Weights of a small GPT-style language model, trained from scratch on English Wikipedia: 9 layers.
Each number is 128 + 32 x the weight over its row's rms, rounded and kept within 0 to 255. Layers, rows and columns count from 0. Numbers have three digits each. The size before them is the row's rms in percent of the matrix's.

# layer 4 MLP up, 1280x320, rms 0.0561, rows 1104-1153, columns 192-255
071:124098156118133130112162166077119198153115118117116148126126114206141122169073153125140092080113129162112188170147219107139145046121107238110098100083109106145179103206093130147109119139081153
080:114091128204116106163073122153147078169153128123140142167119180200100115099149116118116145124147062115126162093115137177142114076113090103073084139111100145162135082177186137134126070187168133
073:134155156127117126125160168084098091100093163129127109144093140120138183142101139162129108166104154080139118161119118141085158189144143115124115183166169102191163105064116089131104140113170141
107:105086166134135141091199141047075144106108161160174186141100113099081174106121113131144083118117143138102062117105075139170145131099112113103171102238161125202158133094129106124108125146090151
103:124177148136140085201143093145157191092157163125131116123110100160131097139111111173138127177150063045125084090091066149099151078130133174104111144148110079153119126113130158138070117130151181
102:194130186128116126122123108107119163123098140141173049173115131152099173064110147141091103112130133156171139137128159128139106120126109186131141138184100096172138132146124138162071123150080105
094:133053172154156115119141150145141150151125163102091170152111100122150154098099058171072091132159134135137215138096134183200087125108136142126093138122183169074099121157111136115127129105134095
105:135121119172114136124145115074146160184085082097097133166096142025174147161118122188148144115108096117072137143125137127157129133102157133125098089094178132106186145138096153121071105135144102
103:096064116151095132160147099195107070085138120151113128182106177152160222078165142135130077172141145098087122152104126155160119164084088127110131078096129060129134147133128037151161104142133113
095:111130155112179150098190130093148116171118176123184119181130094145116136117143112142133092062079119062168161101134144117161118129129162094125112106146132120117121099112135178131074080103164111
103:218134118068081193056135062133155158187100154170147103094169043132158123174098148142200113060146133127120137114095111094095074160128150147127121125115122135073091147106087135145106140118078170
112:149095129165087101160125080126135095143172101071057111126117181106119135108088110192125165107125121136111136088102160147187114150085097108165102129141154153092172119103150170096098086100064119
081:109098114099088124184177123161113155134132125110097127116114168067164141124129134149188164116117122082106124184113126092071164168100131119118120082145095130199148117143099115130140094112113117
108:095155114150181162097173091158096112143128119048165159138126107184082152128080159131111194112124117138125116083101141143179099192141132130110127133152158086122115109178158150092124111067144134
107:118095124132137148158163129128119147129115109123090095171131177107086079144116144142181137114086109162143096096106144127118091212111137093173162154129123092106134179105141050157106137127101161
087:146102110125173127136177102102119182096166136130151137115103136117159079066119083112113131122112124124151131066119123136108184160133093140091166173150112130157143134181109111084111045112151160
095:165077203156120074123133143116135084089161085096197169111120124169147130121129144113114089124118096109089085095096168120122117098134135154111106146103136064184108144109156174115159163096092135
091:137161165119127170100134120139082157153172183183178115107131132172143088067145112159115112097110102088116140099100089128123121144126141134104148116106140153171102093129133168153100089117083147
098:046161148084142234198124076165071101179154162127144189153119094152104131088148114141181201153101125074146140127125123117114080130163129086141156113156104149173142138104143091089143122113137163
097:162130158099140184132150141146139159123108094151089171086158107105083192143125129119167168116082094131102096130115143130121123147140183101138126117127046100148150145137132087112135067117101212
106:118100143156171173117148155144152165109154083127128144143072110144112146175158107132131090179115120121082089132108110199195145143116097115141157099126101120108131079192169143145141111115141187
110:076089117148141076140148158191122094136123131130143081117107097126209115076097081122147082118148066141090100144120139110118160170119078198175109116093096128140177151121124068151120160089088105
102:064127144155066100176131119168117097145165147134126143126102164100190127146099090137086115157130067098169115111105097160155130133058135153100103140106088106183139172093131150097087063148198153
104:130082154192172127181152113127099115117213094110150149112115132125136121139075158255141143142148129141101156113115109145155101136147099144164103163097177136129153115065143121116041082121120153
073:087110072155126029155125107109134133139165117095134055150128178137160079138101159148151150138144124155125140120139195107116106155106147122172138139111122153151108161171140113163151160130111131
067:158161075157112106152158150094129151167093152121111076114087124100104164172111128115109148182137125098114039111135057131113139140118128060122126157151205057132137136121109111146111142074172127
099:080083131221107106181171155164153176132130107128128130187092121067118143097099116118188156106101102109035135186134120201173152115139104133127174158143132181139166068127097135136095101123167137
111:094135112132118130134137084137096116116106133058163127125073099094118132074128114173153105127115148100083098135128130141150116126110178108108105058100146091138082141114173089169107152127150146
105:095127173150141059112173146119126141139167149123106076153141165139142150120140154132134126138075123105111126131120149109155186153112096144155148132158137075130153133169181144116058115143096176
087:132158099146141161102094055128129175144167140127107124171085116180064098118157081124137128141061090091110179161106105116091138153077166117035126190143138144133122142118099135123079125146166156
071:126124074169100128147170094096105088063134106108136095120129121101177084144067099111167151131146129070098150054115109116115125150101236051209099131147140081156071135152166137156071148163165146
079:118110121132144098103147134169151163111102117106107178148110142129142159094163181176169109139170142123161139103126158123146107103137150099170095067117107113095165101131171115066176123048146131
102:140132114141107154102241147175156114137191138138081083106123141122131133137132155135114077125140142145128177127071088131109162122137146145129136126077145102145106126180154122096138149128143105
096:135099137125174092096118150109160116167121097130062167141100111133102114121129103184142142130127122109127148036116113120119153112138117134121107125178141131119122105076136104087065077148174173
077:111113207142072171115131132132091143106095108102118122154135125107139191093166159107075059124121130070112050220128128096118191105062138121127180133110141130140109114141092098166106115114102131
113:144148181159064151120151143199105149135153072067191094178126081103125131072139194139132092076109136121127117140106131121148101133076115203154140094103114128131138134126104162144104121108102100
105:093106099160153138141165138087074150082158165095151158159093119104057192091147132151096161117145098096096091114103083197126184096160138108129115055104144164185150104115213134137121160120130181
093:142120142151160161125101127149171129140096169140117132177070062083153128145106184151121181146134109127140089064105106127151148166070144154185177171126184051166123172089104077126135132071124123
107:137064110160144099136170151174094124120181121111096113154081142122068064127171110150132099056159139117114131099110079153112144088100111105143100095126121127135163080129183154124077142120078142
113:112135144144136144137153080159095112136101143138097120152088097071077124085115144175180125114141111158102153125102092130122071100101145080122124095160110059091160097133137067119098142087141128
107:039114191128219114149162092145069167146121077171167159132098158136141162147128098154158091128112093072074103109121092114102165156124145101130175074122197111194172137105127143116142098137142140
106:148150148103109115113100093114156111140111092128140123155102076183088146125122130111170162145095120130130121113109094130101132132127152124189173194158107159119109150101117181144105094151088210
121:097087216088112129100107170124145062141126149110100159206105112105053153162159191129147134094150135101073090177111168121121159133107121149096118168103103087174173134109146071171139131135136153
103:081100103180136138211162144134092088117173103131114181132071107152053087107152139132131087067124091067117120139111091182172099097156149086156123105169127146144193163165161153146070085137151111
092:122126141156127121111127181179113107108144124108198135079129130138099202141119117214057082186170102111099084166112155211150111128128117109152133144180173126157199124142120122165118115114137148
100:143116159101148087090202142142152103177095071131124141203142113113109108144171119124146139087050120123153148086133062107118156128146120111076150141141109139115143065080162107107134113150088135
101:085105135150138050152155112182112119095209132090127138127095163094126102103130136194131080155087086090106135137108158156094110158124111144113123137098123139147158074123136133127097138143098128
094:153067138112102103136153141152148078165192108090150156164140101110141142115156149147090173110157115100089103062117124208143138102127115161142205150183115106191143093123156142156111149113153099
108:051133167153119106065120079169100143101168163119150158129136096131077149066139161136178158097126146113099133186098141096169187150067103102095137090173130098107170194123152143123157081122101134
087:093115130133091126137099103180123047138119081043119158167133156103093121118123092133135190091070126108068131153094128103130127210134115188167175088126135113169095084112195147142144128149105122
# layer 4 MLP down (transposed), 1280x320, rms 0.0495, rows 1104-1153, columns 192-255
091:105190171115119138157190104194171148082132147131113162131155150119097125105144101165133111136134137092045118130105093139166149094165110176088085085122131101121135122111096149124135139123117152
087:109176098079114131146151132124118143150117166129116138056189096089096150185165114087105099128164156154083156112104094097098135076146134146156160163099163148103111140115108140109110176118076141
092:141137073111119130144145054162158146126159176085118104083194139123118140109148093129126147141140141075084108094053128113161146133135130170150103100152106135116068104097115140121109152109117126
102:102145117098189075078171121141144133140094111129142134109145153201123178124175113143128083165116124135145094141169162101176120137164089137128119142104083103123146142061130137126128155112081084
092:109170118140104110177129063105141138156092143124098133104141128177118224196120124132086148066124096181115134134146139120121127115113160169129127129071120122123098158161165138119181112130123145
094:134136113111173165144135167150108108121164160109175165122112164201132112225103169131121135157152148204144149109106113124133125138147138100140150137113118147081115139116108129123178148099118128
089:060111106226149144061161114125149110116134064127117119062123184120191153084175158118089164146152180073142118121080109141090085112147095168116132183121151100114090138071150154101132089119114136
099:112100140057164118099097138145170161154136134098153106118140085125128126063161153068117125088100122075183139068130066089151102105065178120121094136111062200178110080087128197121141149149128134
101:129147153087082101187150135100161120053068083173137168120142112152192171148133122160100090098129116159126088103077093098138087123186164100158155139105115141074130100134113109151216169124125100
098:091127082114191081093123135117136127132182167096079127147105096139154125131173101123105135168091124109125107088151150134119116181180099099121143125159145056150105093179138132144167109164099177
109:088118154162151092216108194080098128111163125122098154141093158081144109060165099165104135146130140099093134134144155119158177103153115128141193141143156143181163136137157123103196124136158091
123:153148085084098159081027185138150162136115129138057056122164167162082158104114115101140137119095145136132141103156127133136163142107136173154087138112137141091194117130106131107076149113115133
080:136179103096141135137203110104099181151100163166069147085116093158164062137120115152148112154130186139182183113145110056120144166164181165170162198149168168078134097163153145101177150125175123
103:209078145216090205129097120113174106132131132134171110078099161068124100150146158087061152125073176136121087123099144105144163105076132151128098121090084134176106104090133090052118143133135088
104:110166139164145133153109101136140230097085135168160174169125117117159095094129126091127064107136101186137183129189110151095138104088161115061143068127155149092124130095091114118141108104128095
089:103139155111171130123047152209117158167097096132125064110133130114157062130177116143141117127099083166130145111243115153138128116132129170150146124181152047168159062088149080140084134181134161
091:143107143166070156097123115102136161127139116162112149071092104128111144150112162110140164156124160194089129090127150111157154155173095135104157156115159093149124110149134132162098146172165165
082:128092148149155106163095164160186114083078152122091125154090139162101118178150155133100159087127114115108061099122165133191120113136114129137083085154139133064100132110130096110159143085158133
096:112119157124164194048131115215191130150099156163151088120095090132163180072193145145163091145093124128151137114168156181153187171134120126068114112153161111123175131116137136124077184061119103
097:063128141142174096136155111099064130105139125108190135075169142127130143190115147177154127104158040116184098134171161118176133163079093077105091143112131151090149140091164143147101149091145169
108:150190033137115089095172086111073122180121166071132150124069231104093133089127137079142154124112112122096093118122121191090172137112186159147130122148142138212135099099126133120130139103139091
111:135154096101132167150155103188118143145125131149131191129075120102141159109080125099124170099090164125153166105163153100127091099175179141093141102114115082120164120113040077196096119151123149
100:100124118138125136218109148124037112099098154093142161139101156162118150168102102129114119135163159146179147125202122167088117143139152138106132147133083107146124104111167156128132074119087164
102:119110073125115097167126169118089148147115194144133099111129096123074153078105171133043148118086134200124172149165097156119142136110139115155111121136115147125101114143149079118147077134079204
081:122128084073135171108099098153184141151091143114117138103129066133121156120153183098122067130110117097116147137077079191123116094102168106101114093169121104161110163144147159129110150162104134
093:104141116083099118089100081178232111101134155107162157141189104175126176113128154152156113145082107141045138103091078156151147125168140163164134083119121148081166100165123120114145122141130085
097:111137156122115138070131132128090114141165128159162115125113142190145160127148142141150082117123093124128153147155128118055077104150163104144142114108051141159136148123130162099096150098154123
108:155126157069078165125128128094107103173077120146118093043097111165078092138105139117110117122156164123113168127097133158104141099115126155151106117148106168197190149108118124170105120122122191
102:151053125112102123207106142123145136136092137160100137144143140179114162112128131134107143082141108161112127135240161114102169149083121112121148122166177125173134102126096103111110108110172157
086:109104095117138095158109099129130097146125104109133081087142159126110134073175137137175120095170160095115103120197120133096150155129163140070095144124131138154101067098081134149156101109133206
092:130161054110063119151114138113209094109183103101120156117112088105136121121147086177209141109097125110066118061085139160176120109138155169101084082135128096083191125118168149153123129155099118
084:139137136135117143073159154113158077152143104096095134087156117174116103141147184126118217106143174166172222186038085154115110143144084087241116066122176146095127107197140133119098153124159145
084:138144124053136130134145123134142115185147114128107144179145169133114109120098098146098131144116069117093126152000076120091095124091157112202157067168164181137076091083103089176077091164111136
095:092124184061107161106077077207174082143142176124135137167181122078154090122087209060137078145086158176143145138154081148150097126130118124149141114172157137076151113092148179088126192099146136
088:141129102115188190098135126223198124093081097167129126153078142134157130084089104100095128155109091125136126160139106149148110123119125157128076106098175186152151076149143118113187099155115104
108:139077091118129107097151111191105055220165132097098092073147123119141121124051120150142176118169173149106140097143099109158049096095090133118105108199140122160109102126147126161110123207157093
118:087108135092129112137090177045135163148137142101174141154114108057088156128122173134111143111140111133135064100159157100142174091142111147126088102027130153146144110181154149057156150065164128
092:141157178132147065147074081085119149094053139145166095177126142153124184060154133152155117189100110106081167164211182155128186120114066089122053159140096139145090127073102144148099195072124164
104:188145151152045099214136137095115050118039111134137196116136112101143156115104106140096183081142089161131118089174133164120159129142108076139179115100106166137110156133098136168131147128120155
106:070142118167097088174147179113167169102122153128155110187165080125174157140116145108093127151116119090121125133133155103187126138078166080112162134117155137127155161104145122040138136131141157
111:140180160088129093144135123152170088110091126135134103111150104165174132184109149069101089153118133143127194143135171115037112130099157089116167142093134159174154156146179120071168105126116153
104:140122161090102129162152147134100115132099167177044100141156171126199095068130127128119126151129152151115123154101185070154167144148108156144132135152129169080185104156167104121170139127173111
124:104099183078110152146140137103139081141083148116151079048113119113190170135110131126120113182105097188128141167178116196168148151187161054146148060095110156116118132143164101082172091162124125
101:122110141086122151147132114148067106180129108097121147141144079108168114110179085118140139125168081178126174131219161123149138099074100121111208191104079115101111071110126154116123101089173087
096:170065094181080119081088132086118084149049096152101141146109131100182153180102124135214109166059106130123180145250090067037171101207167150143151108122136129188098164110062097124127044102122169
105:140112181131124142086138129153172158124153168133112101120069111077165125083085144186145140109155101130140087113134154144157145097119149107164137144078162131100060101093123125191104198101111109
099:151102094157098154103104088113129119102100068121123114126149128169136085111102135099111130131144160098122072109151109098152124151086114083083125098151130099125114143169147113119161193195151144
090:175144141112093167111146124161149074149146137117127029111144108083110131118172091137131103135119160129152169131148175156147142066085112095106128104058141053143117105142124151074134151118093128
111:140122089067127132161209137167110125126130045167086116158238131088164107122140085131149102126130144155103105109129141126101134087159115102131167113129126122123082136115148157151202119074146174
091:104127094119115147163128101187185117074123123125143078111126114114134131073097154140108126164177095087119190116159096154126198080100165201066167160118123159136161136058118118123124121103127120